config.toml
n_layer = 10
d_model = 448
n_head = 7
n_kv_head = 7
head_dim = 64
d_mlp = 1792
vocab_size = 32000
activation = "tanh_gelu"
norm = "rmsnorm"
norm_place = "pre"
norm_eps = 1e-06
positions = "rope"
rope_base = 10000.0
rope_fraction = 1.0
qk_norm = false
attn_scale = 0.125
bias = "none"
tie_embeddings = true
parallel_block = false
extras = ["capped logits"]
init = "uniform"
init_std_qkv = 0.0267
init_std_o = 0.00596
init_std_up = 0.0267
init_std_down = 0.00298
optimizer = "soap_variant"
lr = 0.00311
lr_mult_qkv = 0.4
lr_mult_o = 1.22
beta1 = 0.95
beta2 = 0.99
lr_head = 0.00898
warmup_steps = 200
schedule = "cos"
final_lr_fraction = 0.03
batch_tokens = 131072
seq_len = 1024
doc_mask = false
train_tokens = 414200000
steps = 3161
dataset = "wikipedia_en"
Each number is 500 + 40 x the weight over its row's rms, rounded and kept within 0 to 999. Layers, rows and columns count from 0. Numbers have three digits each. The size before them is the row's rms in percent of the matrix's.

# layer 5 MLP down, 448x1792, rms 0.0633, rows 114-357, columns 504-559
099:425451431506486492454456512529492438479530513406463494531517475526517439442507471484471501517504575488483557528493414449486502545514444491555518522478472485460503519506
099:522557529457547503421481488577460524469504514509478531498435480541541515513470551419489536543510570502442492426474557478559529461501504462478518504498553565506481528471
098:439472558533482450462473458571482495485503489538484486472522564470513507546433531529570525537474531494434507517421438480458428471435447569530484564489537523473487535522
101:561586550435562492575479525566500484517553570559484575471506565543575525529565471531416476459520471464443440436531509455471531514486483492514533443454548542430478511414
099:559496462506492575459506465486529561468518537461515487478499493516597473545498532562456535504571536502536543545487503559501459483487446579561489568450498515494464504524
097:486499462498559543491475506556462545525441491498449461559528527533474498443451493486463542492485486507508468430492450526512483471454509505480512510503530442514451515521
097:460553488469516500522458517557524480478488460494447507536520484418487433501486466562430520479510508510474481550513484494495437449485489512468452620558528487463569470529
101:517474498505491468502546488476499486512477526460509436462493457544432439485509528487573442493510456441511547486448521460452494598521507556517474501469567551511584570510
102:516542460542440535526510496390527465470457565531561516484576479469567548499504544484556518563420463469463506496588429470542512483501408444550526500482530483436481466500
098:548503565484572511460462452488461501491470491511507486504456480485535521555466494564488560455516553540519486479520518465408481461501519472519492503409494459529522449550
099:529533531534485536516502488620466549474479493500544494497560495515565512500487532545468574506449552471444460515483425529524427558492532560462519546422386477567492486496
102:484517489497422488529455521493529508497495474402512517494491545466586500547581528494443480471376536401478535489488462481597547482480563467470473463510505553493544573417
102:485511455443471511536539527413497547599508543492543477463451466535545490480455497496525467460560494540569539503513494542504544427492488595556541495461519496492521475474
109:500489526480519540503516521485516576555526428467509461532433483525519488432504510478577549504450485434523492451496551548512528506534494512505479517530475538559447449575
098:512437483473460447509532485509524478465503492512483531536540483569483459494532478459506583412536447473508453479418497504566480422473532494443481474459478531546495548519
098:496470491505515502521471525478474547452462449487511514575482505529463563477533490484406394516521498561479552562491501506446488491524472544421532557498548449492493464491
103:497447473511542479484491497477466451497479486528503468454529472482485523580532528480503467510473507483510469541430501476505479472525555531488511486443480455542511428565
099:540548546594528489470434493494559601449503544546500561523505477519481505554519523521504546449492513574463500462542478444473521492443517527490503489488534499490428500449
104:458470532546454528489504524521511514464548478486506541441444485466498496534465517529460457542451585474506419536499475436499500470493543464571461501513490495464438485467
100:560483520560538571514519536476448526522473501550505537453491550456501521425516516496589479498527470550443536514489555492489441491533473535534490404508478498483582514528
100:549481453495522495499478488477519519643504510479465484535447560403542535441521508479496420557465478485473566594554517566563555495470533653505517509514563522510563477491
100:621611469555559524488490519568501521530533460533491540478467535600600551493487592493473481564582477478489440566528503489407510522476492481482459507543478558525535521531
097:468440525511547461440564461449488464524447503526541445526534494530483507424517502477449449472489449496529493493467466468595547469449445588463511484492523488519476430389
097:546544514415468522520488504466511463469551492473503506508492493472560429475589474486441584493492521397491569487490486439475543488471481529541531542488448563497558555462
101:530534514555429513505498503497536488495526497545445495511491625577452460476525462555551476506531419464425471532503479556546533559533572446510502526464495557480469539409
095:503514473534551573522511465510453492440458441527474512449545528497459525465484481544533512472531410450399457473512419469526470524475549481463483496499496539499489488566
099:518482503479525458477507471483456432521533516478498476503475522596494531570463530499495459491597477516491458539437444431469531449520472529473500502492486561531507508524
100:529506472503465491536513515468438531502580478500488496517573518482428529477420482520502495550489438530490527505504528527486459471501531491466495512491469574487446487525
098:471503448480528473555562521522478454488463458509435519536439475573483469493556588423535547547469561493401491502453469486460566511513494422502493518552533510496444413452
101:529454493485466541599520526509472532584507560552444522529493491495494451529528561468477526485496504516439527594532561424499543469496482522530485586537493538505593495448
100:530488507473510498554416522531467541492465544537560548497522493623471505545538508518557545558491466525470497483465447530495515544592443571499467484496539523507528449540
096:496415521543498483499450528507516527539537496440461500471514493491532563482534454503381477520508511520335494536455535439492510454426487479466552501480516426493549451488
100:510477394438580530496501507472495483441439530453542536523470521488606492525481530469478529559479479530527462476588541501581494495562393511525532492546478470531510535523
101:558471550471511532522517491444546449468516481485572535492470574451556550493514549463481463503476538474504486542487526530530433491505551492539484527459545494507406529523
098:537484484468598514484493550471537454509501499551500515511631472493443478535574553494452506500570506531493464483523524474522545476454543535489525517531518475502483497469
101:544519514486537512501551488539538512520477513518436452555514411539583510500468502513521434562474557464475473517462505499461528505411478496512556535491521537517485571568
100:469505556440490461418413500517560504506465542469464440479556498527487482562549479480500530511571526500526521495504466539448459446520500476503480584524534510454573480566
099:483582423450442540507422517535559509488488480458538504499515487479428495444461527462498485482507487529483518457478444493491451429498544450530515462479515522516587458522
101:473491485500453492459500499575483515505523514436493523491531430447511421480477476421565522473524513471455475461502475531444511416522475501486533487500501432559521511468
096:514523571469527457489386489581455543440468450571539554509495467473441468536517548511472461434480536540516540525476520571468481545523488468495494556470559413498533526447
101:489497549503480490497442538464470521560435502534496514494482425477453526475485493621504609478471492543492523515537477529560578472481419503504584535547473482550510532569
097:513516569435522474556468469456522459533526523565481467516493528528446529444493514458476522540527491512513515513501524475522475499548518529547451460526505561494513514463
103:479508532488510527528513541546516471469517449478472520457450499511451571409521542506579471493597506489524477440506496525491547509436434469491452515528476526500455512466
100:513515515524563533541552490551563526526446529441462559494464480448435425535599472472523383442511509534507493505497487503558563493585500540454498487529472490455514552543
096:497505523483531496515506469587450479440516487523504511542535539521564482555495500474494546448436510453443514503521484514440509500503509560504458513496514549549468521466
101:472525507507452510624521492513485450455488552462542578475419427462477549519542407555502521509547465513512527496503496440532444551501560476527518540471486488491469460540
098:478486559498462478442442492457500494513454478543542496463506494527451473462440459474464494476447505553479457436405461489556483440507566471532519516531531530504492552530
099:527511548540537488444476520576444508506514529541449451530480422473522516489526451537559539507409436522508431542498521442517492495520497481497477527575512456495383440489
098:533457443451505385451448510566512517572519510419442386499532507542532527497462447535482499521497548548462477485540499531528535540459566428471485541507528467471471511597
103:519490543459497450474472480504447434439530526526610443529517510537522556461540437500470528438409476523504479465461511548404514542475515530497472480538524596543509446544
100:510534505511499522508489494521467534486508495492524458522476542546466527460450451452448553428448517574515504548468490521550538561522475489570488500496482523559560494572
100:488493514515530499535463466535468503539523417489488464495586498511458491427552515438431527493525522471534515485494538516366449502524497465469517471564487445481536453521
098:485538537526538506512487524443511512507482462529494511504508544416604551498499604557500506542434455484429424558528490416498564481521557494542521528478498445438472582486
102:434560517488492495547538464515490485510475527470462502463544548542512469515523468557499489521544572513458510473421519503519512495474479499530511477510505525476467510556
096:539499474592505498500566552567402451451494512494513621468415560379438517494462493474461491538503504488472443467471519486438465457551494447423506560492565525504502557471
100:488475470527403511485481602435425465546531478530472566497489494489475500517459485456497487467462500532488456529466445474462522447549459503457541550511542546482606466533
102:518477495467511522522427495529516525512463483435430556510473476543466559541525456500493461544570511500532499436548528549569439495558503421534538521522562493449542488491
101:429531465499522500551513513486545477520505557493494479519531546521561499538512557527466538522437508558560478555481505480526487491531440402551474445478470535502565454499
105:510547505521524463450498510499477554515542580440505521498487471482504435505533550401370537511398543489468491514446533470441508422447471497487442462452548442451497519538
101:499531510479433498534524529518574505524490495490569580464470482464454500560473568460520475526490459448425514490545526444513478479487490517512505487525509447535557468472
104:446540467456484527462458491463498495564449569512527554494570388500489515452465513475524503582418520556442523500522534514443501522477543420463479477511463474463507468457
098:487476474501476474527453470500529509514485472492500543585529448538534477528492532589522491555541579492524497456482482511456566501522541473538487449560492456432472448467
105:496541479533478420485583451506464562507570503543488544538534559554511577476545493609468515473439569506500438575509532561464468526501555566450615496453610584525489429488
105:543469519491445487526535494412507597447555492568463512532493529501468516493501496471527571567451471497492490601494460531485425515464488524520515479479515478514518466521
107:573515510476510583575529485477535496462521506501513498560464477508474544529515552540511489517551507566609491526491448479559461521478483474509510454509475502495521565601
098:488505510477512469548530549464538540511491504491516573469432548461505462563445474425476523483541494567405522494492459422493501434518489566550421454495476505504495480446
098:457512485463531526507440525515495529498471608506533551557494535504515392462552499526526507444434503452443416585484466543536638498418466483471462525509527452482620453496
100:530531474472475502470459483530432496530493515503532465442558506512490498471477513495548513470539517476568531465419475534523520444573536467516510428524481532485476523583
099:447467461508471454473445463535511545498496525469569500483520496464534525540465515481521481542499491507525534509544492513459501459497477505520528522475435413492532458515
106:552602570512476508516541408486516530474537530529491519494499481570584435472510492479558578525446512460493508542462545515503466496488523481564470464464469510506540503519
101:469493477495470551520481492524453538571476554508484533476533468519470450545549484548472459473473475536473509455440534468540482466525536527500512604527561496484516437443
095:491525486493467482500544442486466439600548535466457507540514434528511499532470454436540483548443494528497493451550516569496414475526524489555509492475559508504503466574
098:520527551516505449446511557473451541536442487494483454513548545520515520570542476516514534469522480470561553533446461471577451484614421517502453511499507440415491507496
102:517528485541470512470496474497542495513557470446511489477507462549505481437515551485564559533440449541446414541452489455537537528494551515552448486464509534446458530514
102:440494489496418527463491458494555480504558433544452487451551513502510446448467410375484487501462474477480486454528514477555521509470547476472499466511529531485478524562
100:536488480442495544562535467471491521459499574503531539474511548469542549489545530512525507575464475495550476490507458550483465552473438522495493488475574481487500463455
097:498457525438467457503541521553532516518536455471496512540543467475501532432492442540468497520531475516458508522418474495496511521524516499501468484533493490513464484463
098:477439511435514514527515504498500485597479452483569481576479543488508422512515533461523466523552504434458484473523568570444564477519505483405535483508473493514532543523
103:573543532555447501459512522488548494505570522501470499439474482482510518490494523508527511562532538470523463532462491523491474484534511483557525425487502438458484507479
102:540489487473487487484546532462450518468521483512501459475514498518554509463458480555517532521425445515493461519539535529518453576499464521473471497473480551492501488520
101:496511440457446529488505480511477444529524495557526514496491500479472420470514417527493425452508582526471493480480474557481475538551550501499519488477451514470483530461
098:454486538522525493491594492527527571424547512531506490541528475477489519462544451554520521497580480525501483469568506514510522504516521470541456442506535491521498424412
102:492521552515492468497484574552450452527561514484512570526472486485537460474487535487531485477491476496445545568488450418434515429510488558475504540510536522437462495462
096:447490574513479454525542501419471490505496460513408489455482560392465454496574567513455477512391527443479531540504486541496456430465522535498552476447541546475420476467
097:548562556508526469478497452465459526530565542514584429526485508491568499577501535484438466465512482475443512487522451450402487478437503511456563539483543544490469465475
098:529476498574473465517473478525482488588522485472544498544516456538420544483502549470519472540569512537509501474516556481505482517486469523525520525504451492487560518579
097:469474448529499460448390406507452452488447516495521533497573432552546482481468510490444586419502463487447536517480475513500542473426449544539534544463550448469434481470
095:511535539471544526520517549503512492512509434550527530498494423487494495428482481469489588515424453558460443453500487391571477421532523548555483463522520562454560532431
100:481501494505529509515507483471482473520464574447504502479481597607510498508552406507520516513521512481481512447526423516557490544442499361590496496465482498530499478546
100:457554509501564515510492501478418458434505538488503583553552463460499453531431527544504462516530567495497419502513473495522401477517455492423484496528589475565465500475
101:446435459516513502498467528552502461458468413509550537545472581578469471508464426488513520517557464568487537553484497403448440518488496585496595506493481482463489472542
097:535499469489466480525587468556511437473526492514471509478498458452554492520468493549458502434491429418494545453481501514374517457525500460553460548571519536458439515532
100:472534477509479521500475489481567484541473503509452541525469537552504472518520487560496495491545490499479519516451578490453450527461474431486498492488463513479511513523
099:480453493473520434492485532565448513513476369459449588471492469505516451493537517497462469483574491435446539398503540504495501521513529459567489487506471500515480577510
097:562470538522500513482520515507515450515513462506509505615493478475426471532477492553547537479540542516463459500560470541464520546490523514469484533486532504460481506511
102:495515504541507529508509447508448480487486418527470505520525541522473491514488542519474483526487518473379531530533467531564439542493544427471524553528488535526503445473
097:471482506528537532505468536535526597487533539485409503469550453496571505513515453536510448562598543499512473504449484502507560508429534501503444517504463526547481466516
099:531483543470498496570541519554407496527469523524534474503528554436505552488500535535490473567471509480530467516515548467557428566475439380541539464505494462485429496433
102:458544450464444499487487529501475514444505563474460475532507520550541522517522488491396450444505536465525559489590492480457492461516545507441491531523489453480541452522
098:504522529550438516526492477496441535560564457468486511474521431459498439470523461526527528492502494489572529579494555516528465541524499548544471475479509511484481458513
102:516491557461482462470435520428455535533471389529469537486535473473416499480488467439481421533536598473562510560411582509502467530551482473505512458502516497537507539473
101:497436449500457451508420521376489525542417458473534579511515495466575478483493479450458438553508531477538431513553586427477501545491479429523527552426489510436516468471
099:514550489511527512449530510616523446460495523491532485461468523514503461392531450577479536495506505452498446564536485546554466486516486522486499479531496485527492569514
100:536534527579414554554495501559484482504506497447450477402494489457486501467520543388541537569490433503463501492501500493441517497504499425457529534441531539575474484432
102:530466477497484495471530498399476471490411538534530422508503511497537475482449514481454462575525543466543442569474480486431546523450528594524448427524498523468522532421
100:538497467433514557510471457495521471533490545503462531488433430445522511509497552572443522456475473465439493574439536454455490465446527424566496470468467469568479567433
103:472508452496501527496471486487389538457520483531514516531477461526548513548518483487475486550429529518474549475433531543516455563539472540526443449416537505528483501549
100:491491480478542474514530462544549499455448458516471516490527497534501478481526489497480505497579478479582509535511467535561484521509527538517505543516480520450405439453
096:508458530561521561455458543465493445490455554499519479467500481467478500541448512540450603457579529556537511468564506487511487508536497467523504562462498455606427542521
098:485422512542444505482425570480563494488473484428551501487490502551531443537539515452520465607429479485475468472417488534468450422513510485485522440510434498537480501499
099:501447524534535514426469559514521527504534507510476491514461541523424480521495486508500506527348498502543524463477491524506525477521523503473487461537455509541572543499
097:494482505496515563547530488525508484484502461520478494483511544561511492496452544523454516504549506491497487497508511567509489453521438452463489502515499460545485561514
102:494541515498488440473507492479535510481452530519501449526475447526446490458515493541451511524639502495539439470389500547517487459528507481491509484513486508477563521528
101:504506483448468486483507487457498495455482540472494531503542527464436506482468468440442484554554530486484477450490510471587449435440518489518547492480528410473507515557
101:514568514523548530569505481441469496469495438529543508549490578495504587457528552481496500467595521441481476490511520489521506444507501602478557495542463495581586495456
098:504479439428586478519561465485450476522491533538570472502478534566482526428461449508452504438575472505521495551488496462584520530439539485539499484496509542502570472531
099:555410533549471484542512476509466497452489541537501518520534472511587533547546532453552527543489418441471640499524489489490557487518466436526479515483458497448525499487
100:474552495538515492518469518511506558535545509480480497503479508513546448480512445524533558475532466429552553493538509491504477513522472505534488467485494422459504497561
100:500431446507467513461488531541518464495511552474456552496507494575483506453543584490552642564580541493504465539497546516435483458400511544456530494394506511499509444464
101:517425528542479526583511488522479494498518464453495472500488519468473505501453399460523527516468531513495477508469567522505491487472459534547495476485508532472560489419
098:440506541558509539534494455572503492467525486493506546536520485467485471499491519507564589474536469471558524517465576476467532520526493554494547471512500573542441386480
101:547513502506515502492516520526479460554485501518472482537576552483562487511489590516514507472523493487535438419470473509487438541443435485494501547429440500470457527517
104:490433445567465541481561471548519473577504509530446558459517634494470438470475526489527531521419520531479495506539498458576544428557553543420520429504540444489475434503
099:518437526489584466515504508466500526462483517594521563490603549487511473493589538485456481513560469495553464480470548544465522481562530532530530464508517475538519589512
096:515513534511392574483385505493571489494533471520478427497547530540524457535441512516544549507474456523480480559485535518503530475542500660441540525517498473487534493527
105:471417515466453470479534522516530480526481465448438493509577471480453506525477521534489432506430543467531509538479500478537543477482393525516506496521526478511498458554
103:512568516568481539453502510506517459474504427528435515468551427533499470517513564569436494463520515479420453493536550539465503413538527507561444524541451442500448432574
098:574508556547466520580468536578551544584432530447547498490530563428483512497500544490486534567558463502467446471451483537516554519481557508543503490503507496491475520447
100:420439484524471482507486520359545519625462514490531504503525510433469444497472550460496565475555497576445512512488446494504471521442604495465532452570509462465551486433
101:528544490583452435505510479531510482554482534501506463530523443583573488543447485458418570423514527518557457509453507488506517542437502574481465474507521482535461524541
100:509522545512539507533548502448482455487465447466522483504478462544447464554523508419510527516553478500538550498505545531524585461493477495523520445482449495506471473536
099:538441493468528446517610548526501466486559439466562477533503458515507465503494538555483485462480564505483548542469478493472575512462574474501512567459498510518480553478
104:478461469485455445479481484499549532544471582531497477525506477523420554525520554485537461404509497521465512503502495494509513512517519456507460572491484467455490507468
102:432523508483500563472504487532452446466560493491474531490557571502554474507439511462542481481551520530463420481525524447502461486435432479474491469526546559460497480450
099:477488488535491463512464486430556478515502477543471532558513496539468535491552486447510491575424412457531446512444558495481480554487459509565525517496514455478496361471
097:499463508504485548602488429499472511436457549506460425563558502426431543455477483542568547485537505493597493531453517499499542542558505457489522537454575428484516491576
096:534447465495507488538520468461527528417548463518433447555492436468479539496499514485488451553479525521510530418452495510531430510510453483589503483458472521504494521601
102:515553556526465515522522432571492444510485507509461432407540480546474493550529496603530552464515497453530553444510440518581509493522408519535439479511498489478525472474
103:543514520536485475478466504472591517546509462500545527478514475574586498457498480557528473483370438486529462481503459568507505511456537523499508469457521525465574573460
098:519553491533439528592471538373559539589478490553492502440559515409500494489468436447537441524486531426568519503483598471500482514573530425514554459459484461493500521540
102:562489497542425552546524516500513405542555570478440476508579534402522569509493428511527479477520501489599563457522527514542572415490563497495411457507436499536501456482
102:539541530549484602488463480502482470516482520501507411503445542524501526500516448500504541479599509488487453522525578554590498457510449499419504504532367546524551487487
099:487500518570536501517513480499519506515444485545429434457468569467496511538496516556504412532589469509532515499459494489488425547535514450519462512518466427540521470478
137:419516554518484468498486503514502603503449458516489505497495498440457493509497553563479514534485516524518542506501483467491472466534523490537509471510503533520500539558
099:532423476484440530458581545442422513465490520475539488533485455468432502473504559468474511461503411511572509542441458532433510410349530457450530462499574462575531538426
102:469490554483542440569495489530491447511542432519524554505489485652562441509462426521564577540487583490532561491535542512563532416474538438484516489532452555483499464532
099:435489546477465475523550456517538475518527420509501494420476578511482433459549551476462476512434540565423517488520505561556452488507475561494509489521472561441560412484
102:483553474481499541576494539524490458435519424533548507524564524470564477483551498463519539551459510552541518443507546503486555520555543482417568462539502501522516527452
098:531466546487482472522456512573547517493501472531517506503450452436547519506531482492505520479509487475516463527511506542559482497534533474533523543548530517531487420432
096:542509425544546514498448551477581449489524449478546436529495479512512513505473538511499525456435421479516498434511444587527485456487505514515415518540525488454478571500
099:455543453418503509515576487472537485472490482499487477490536622573444477519483533462491481528426515549424477518433553435477553486511477566467526544514527532504504545479
109:547577616542479535483472477460466412526488460461473491411606520553499527499522497470540460525615528500490488500453566482489534536505444538496470531498512531547455566490
097:540529489481505560505500421490484603478489546511472534465477518596512556508512509535467461553498543500437488501463482489494500521495537533533489529479493472552541471505
118:548377473545469550473504443505491466457473487470426440560498576452431485395500425463525605488603490558440521470528461476474470466480478418602486439474468462508464460514
100:534520517504454445470458504493494512441496556544589546575520551541514509490499529518513570477584532515540462563494473523476498496522446544511472513469500520475532470593
097:508471439501504539474509463537494571471507535465411441472518498544439418518488460539456519408516492522518539527471569486506452459449572529491480486518499506517455538463
097:444542527475475439453474449436467475423511435475519500481573453521475468555455492502412509468549548530500500479482462499473496496504544441440507466496519505496467521443
101:431439498484482552452452491448520536483478504560558491554552528559506498401502527468469484494595487552548528466455426525488443528499460498529523502430510409469521523501
101:462485511516519514533556539520421395507476509431461553445506565535582488547492536559531524576517471538422437481469475431478455523499479483527495541433490499393535438523
102:512484480522465556474444456482521440491573548513552504455481472521515558436540522475444518547531478489500513502451465514551511514529525514483465457513554481485502421447
100:507513472512496536522522486469545499554480470456498570440433501536530516560420487428529536484562425473525451513526529490515550565549509582507472457551531516538509502474
101:543582491537478537496496443486581535510415546526441410512507500497555522473503517456437511475575537475506449520420470469506443527465503566495553549452510484454508465498
098:496534487505516462466465508522538451611517457528477566506505534491503480577484502478452496411391571478516440504501433393483469459535529454491428468417480458505486548440
100:577536492565521538520571527504481468518543561520568518495492556466525494519507498503505537514446474493477567496457530525524473475562454525569443562506453457519482526483
101:540447497515556552495475499504500445516522487489518489510437499488467554460554474528532569424513493522444535495472551529535405486531468491482536455492464490529457529489
098:549472548530407536467452511485529553550521517496425413506498472480485488400474515496587521520501496510474465548534458504474499436507449445518460581599554486505492504510
099:486530504528549577513480490477551620536492545422391540556514483457519509430505398615522468445465446516449514496491544501487430464502472563499513494448456542574492461515
099:576570501471555551563437426518484516436491549538503471504592446461523462530506455526462553466443533437430547481549501525506494463486523531508533508523446554523489519477
097:487512560460490469513448514492594560448542507452523470494523473487515549535552548451451524506524473518461494519553485469500444480508556466513454541525402465537427480496
100:483460479437534522531458516489471480513463486468460542518539562555535542526488523460549442481617579488539470465587538456492506422550447449576458443541523482531472442481
099:515550553508441517479516465449474498518469477523526468552469523574522451575467499534504493542510540528536488496523440524554513553537527484508479555547493487473522446499
103:535515558478512513512477512522456434464563558531512521474450435494524593473496480495538478488521456511581476484507435528565449537466518480447508505413497565501438537589
096:483494480505496493548536455526517504609539434508452469550486547604465460525506479524506490549567523443452445546526530516511445497597493536612521493472447524523516444569
098:530427544509575542455377582492567569501469466570518490454547525528512510543509470443498563484555449506454421492454506561469525497509473576460520555494467453518519473429
099:448601435549499511518374369556494534543487509502469473538554399456435533478515570496475524504520500513487563464536506465492521532491440530437493531505493503459561521449
101:494516519550523497499546485486456532533591449551496477491529458501467533472518495558494487526538484515548479554498523504523541496459496548399526471442493517517521469449
100:515512480514549540482511491478554508552493500511465534528483531459467552529473483539486545456452469510481543415478479426529518519545575468525509590487455564488604423454
101:490476466485536517485437517462417522468563513500444475458482482551420560581521498442454539418475502463542481510446543476493498557473518506510473418464481514476510439560
098:532491526553416466567528544454498452426450546479530499536452506500504498529470543516494430515524495475518513467407503538480514488508457527597559522523495406562472559570
097:508569446572482562494438520526519499495468534485405483471468552578456476564508404496528509517477425562461497567470545493441521465413471470499463461534459521488489493529
101:499492525506488440515578481474453470481504520467541443485440462494506487453514514536514488557564422510496463522485516504519518458490458407507513478539512448537472547496
100:539533526514484510505605501501477542488511487501492605507492471483473412571560476499505480451573444489531525515528498501554462514512473577531558556480516445529525515479
102:464503544546478533488477541487463420480463481421568499474529549477451525573473560431557487475468551560538479487473495583499492504490478503521501425532559508488471466502
111:475540540425505552469519469512570512462532514408518543462518518453532505493518467499528566500578535455467512547499522439479542487440451466436540545557478507485527527509
097:621533520458540561394527453578562548562492479544458513488504556473534481522485470440619549492587443542490473547485484400542459532514525524503500418473464461495506513490
101:506497501418511527603508529425465491513464524477531493445470500559504491526466402494476456484562515473485506533576494509492466520562517430521553478482497429576499533515
101:552531519512445544492475479520464528469520430471489517480504472558522460435433572567481523483467517576452528469472506486457559494470458576527488502520455576528492544400
099:477495605610510528473553543576463402547506486466472536503477549514414489514497470466532515445490463495541529482418502499499400490555551533499574501537526470513507442528
103:516490445516445586499493581559537523512443474527502509499500481502528426510451455492504470497571438404403534496501527515534508414546488547549509525524543427467456452507
098:496483471479542462465431555548419488489508449494462521496509537451498473509532528481435420452497524507520477530452461512428465482504506493511519473512467538481437466537
100:481531543485500495513454525457486544429519534445542420506455503517497510456529396473484494564546490473498509473530494460534524491491543469469501464549507524534521512418
101:562451535568484481469464463457489534504532513568507533543499477532439529518512530422506457494436475524490512493494518500527496440441485432514593518449550475482455466526
100:505528464497460557362510471503561470480380519505523483471473488517507462489549526540516569463576495556541530454458483548438475531513578585493474423512473465507502459459
100:487515479531481518480499484504482527544551499591498466521504518559504450441457438574520474500471545537540478434480495488439540508465503502498545523455511480545500495438
099:536433498511479494471498526559471507487512624536466532477445444549505471539490463493473473521599450442496513489416460551538494473526512489506472472513527555576509507564
101:499502539517550519497437525545525541519497488507552480488455502409453443462450551429518425448563498471527514458510447543468553508546505483507488561491550539518530466385
099:436552476552464514484447454510467497560572501493430517452484449535480550472571408561483470514457532525475566471459508471499551503466514496550523442422573501555432423483
096:513530498488414503488413501516551578530516553508546466540513528554503477500497516479489500498557505496497546512434490551452500556530488453510523469457489583472476459533
101:559491454522559513556556483558493463579527415474492449562581529548521443539427505526487402523605480474534481583476462416487456524511513531512494512540481529434490542483
101:475523501561485414504519515473479515517513503535575470528471479497502508518514517529532448474534493475519514495500545498513520495565563440474532541487413542506515499445
095:496469506450422497529513506517517532491526527502480596506579520474541550464514471571519550555493479549434438565518512485584552454498564473432461523559458442493432473408
097:553577454505391490499479528563495441556492451515468498500477531473542536578539544533476483523531525517462485542479539471462511524506515481437497474445465443559534501499
095:475459463444539532498494514473539529444562447639547510516499498488531522460526514514499437534504561509509457436515574518501480554512580503482491476477483523466554472475
099:583536497480534521504495536469531574464549513578510416551575458501495524478521472490552518426501495461536482528441492526533503537441444573492488564495525521480531498514
096:479557481534505453530431485496437397516474569504600489499521457571482495474560513500524476548483483457493486458476510520503465456446545480506486485475504477529563529470
099:448552520530490552562483464445535434517502485553545455482497477581552572561502517532490536465477502544467445492590503518512516522515478497513458522546538485519573528499
105:570387481452539529564496573585470510482495501530481446545561463612548473474494541412496535491488513487523557568478511460453450472474531490519490508522462474490469524523
102:492601498509579577473549534490559452599524501500493553546454471549522500592462461494468555468455519547429487593509530510529501476522518538471536541451561470556488517438
099:542493493475459514492537455502542485456532469535434510467494481541499467499440485483444409551462496473453440490505453545549507485526560505517509466520534465460480475498
102:487466491466572476540487517526534513553426484503493536493470501548421585471521540534588491527620504483470540525486497527507476456490473509494522524441502520478577511417
108:512451423515591527536420478497534488534478553525464501469493515535492480512486522511489506516580504471551449557449522525527499471414493506552510507471449497533486454516
098:528556501524405500508517466447510508473520489531515511478490485512487579455581494534516500537579535529518486562508483519508460572494464577536460508497459521545461535516
100:467431472471517524454607455457512414504499504555512485456552539478466533519487629511489482463583510507489428489490524545445551494462571496471513513478451475531477502568
098:526485528470528516518511386492488495527491500550453464492473553577469471542553466507517500485495468502510502533451464575515511532467522566443498475466499533493522452509
101:500523556520429585526546492534552515452483496523486508518544532491506611508503517455533437485560452507517492450499505569455441455521539561496501545496496549481565546587
097:468504511485567619476458536525474525463495407509512470525524436537542450487463543557472544552447540544526473448596557572514529520563454523473485530550545455434489520540
102:509432504503496486484415465512498544535499548565484508553434483461487466541563424444488502520574462505501433511558550476468437552542503505495485487567520541526441507460
100:481482551551540487481525526480492440441462491434548569439484502449426562498445535547454465502499524468525566493448465534459499447496466455516550486464511485498465528608
104:496535565455490456552483529515497445468522494507477511495476567405503528566458497423500524486469514522486535456469514437501498482425467464546498532492538483468499441541
094:454474487534468476482479510459464456444557423472457491534533541402488505463516469576588472549515474433554528590466498409484554507506465517503498534555562568464500514502
095:451494495483458565475577531502555518469426547527426514523482433440516539424499511510484482547526512486572494447416459512531527491482464423495476428492493504523473556461
099:538487507521464546400516563446501435520456525442624511528533519468460438463531500455545516587553502444517434474578394502472535458452416503464485474486447450436549442489
096:448487491497540431524461461524530545573492536478511505487544502451469506545430488520530512526476504601528477478517457480535512467558527539458502524527479495450525442506
100:383493440468513522506504479516583456475515556561462568510478453384525465446511555460552451494486486448474471485505497533531549561486444476470446516535471473503550406439
098:512562431500499507477515519464440586507471562498438509538508482469540516516512519446487561531483448452488519509523462363443512504499492477435518453477569494474484531471
101:459574470489515469500462513522494510485551441483525485453532535517400560488474437514463436511583486581519518557509465515541522491510531458497495505477513552454566472588
103:472468491495449466488482535499487456458448523496469519489476476487511571513484508566487475561501608460515523462421552507453433480515500452434445484511520465560426521478
098:511538503523480537469544595456507530507529494507482508465518501543496500489440536581433448536496456499552496485520557535439564454560489496512525513505528558456463539590
102:532518464554572477503511489482447512492456561587516466446457532467484497511443554584530502526502509516537521460514465412565514467520453507506496503526552544516466509581
103:544586530481504469510587504485522594485576540528510514476516447491430480508505527507535598534485550466524539491583500454582587463502478511489533473570465547433460470498
101:516540567447497546525499515556522499549545491479559465514484532481458563464503491515521527484612514497526552533496504543546537547537503534560544522461474551494515545447
101:488539447531410445532577470498557441513574430471532444478494456455478494525523520507514513467490535527569436561457490473476455456508519513466506560511480512552493591444
102:406442471477612432489442475507491483494540511506456540492537468595531462459496514492546543545488434525441541429465491552497505474533488490495551509551444458482448483563
099:489489466560476486456544528478531471575463493540444457468506503499575498498581558500527511537536517533514500542569462581472472595477493456560488467547436545583495536469
099:546568456452562497480411528548492524448539527481475491535559502442496505451521516458427472557497545537574519483519503457512541483515470490464549534534436527449460507487
103:525532490476482472473399453490504515475516487585505528544500540468591452517517529512589487622534546549511504578490448531498493414473441499509513530505451545452470491501
097:456501477486545549464521467503550474469518557458449516514569514539462500503551445466436491402460546501491503540490455591560536558554513521449523431528510494527473525492
103:498478520520535485471505556552582472500484462486460524532465410431547470496517534413526572529520527553525441417499527488482470441441517494475520481512470511458426481503
103:536563465493482524454565513472535526543505427492380509528517574516430447458483513502551546565496522427503575468474568445515440559538517440519528510476492499504518485531
098:468499465462516514565511470437550542588452481503525485591488488549522479506495470556473451483447561509520476477483524538487493525463535472515483533522487510539507401521
100:517506443444482515495523482467543455533478349509487494561492478512481456538495535526438448500458499539495512539509565525492475508543466551472518538466509367494464518518
098:477506516470492466459461495480473562544532501450543445501475577465474475515456567464500605522514571568471545512506501479464438532519547519522495499493485539573503503557
098:503485454513535443513531482474464453538465514520454456461474517493424549514486516462535559507414490552508524411480428490584516481504499435503558518534583490524507511472
100:464468432462520458565481495437502540473506523464499518445486434422499481500465556435512554522495473502439579467559513515491484508510481499451454480515580605491525499433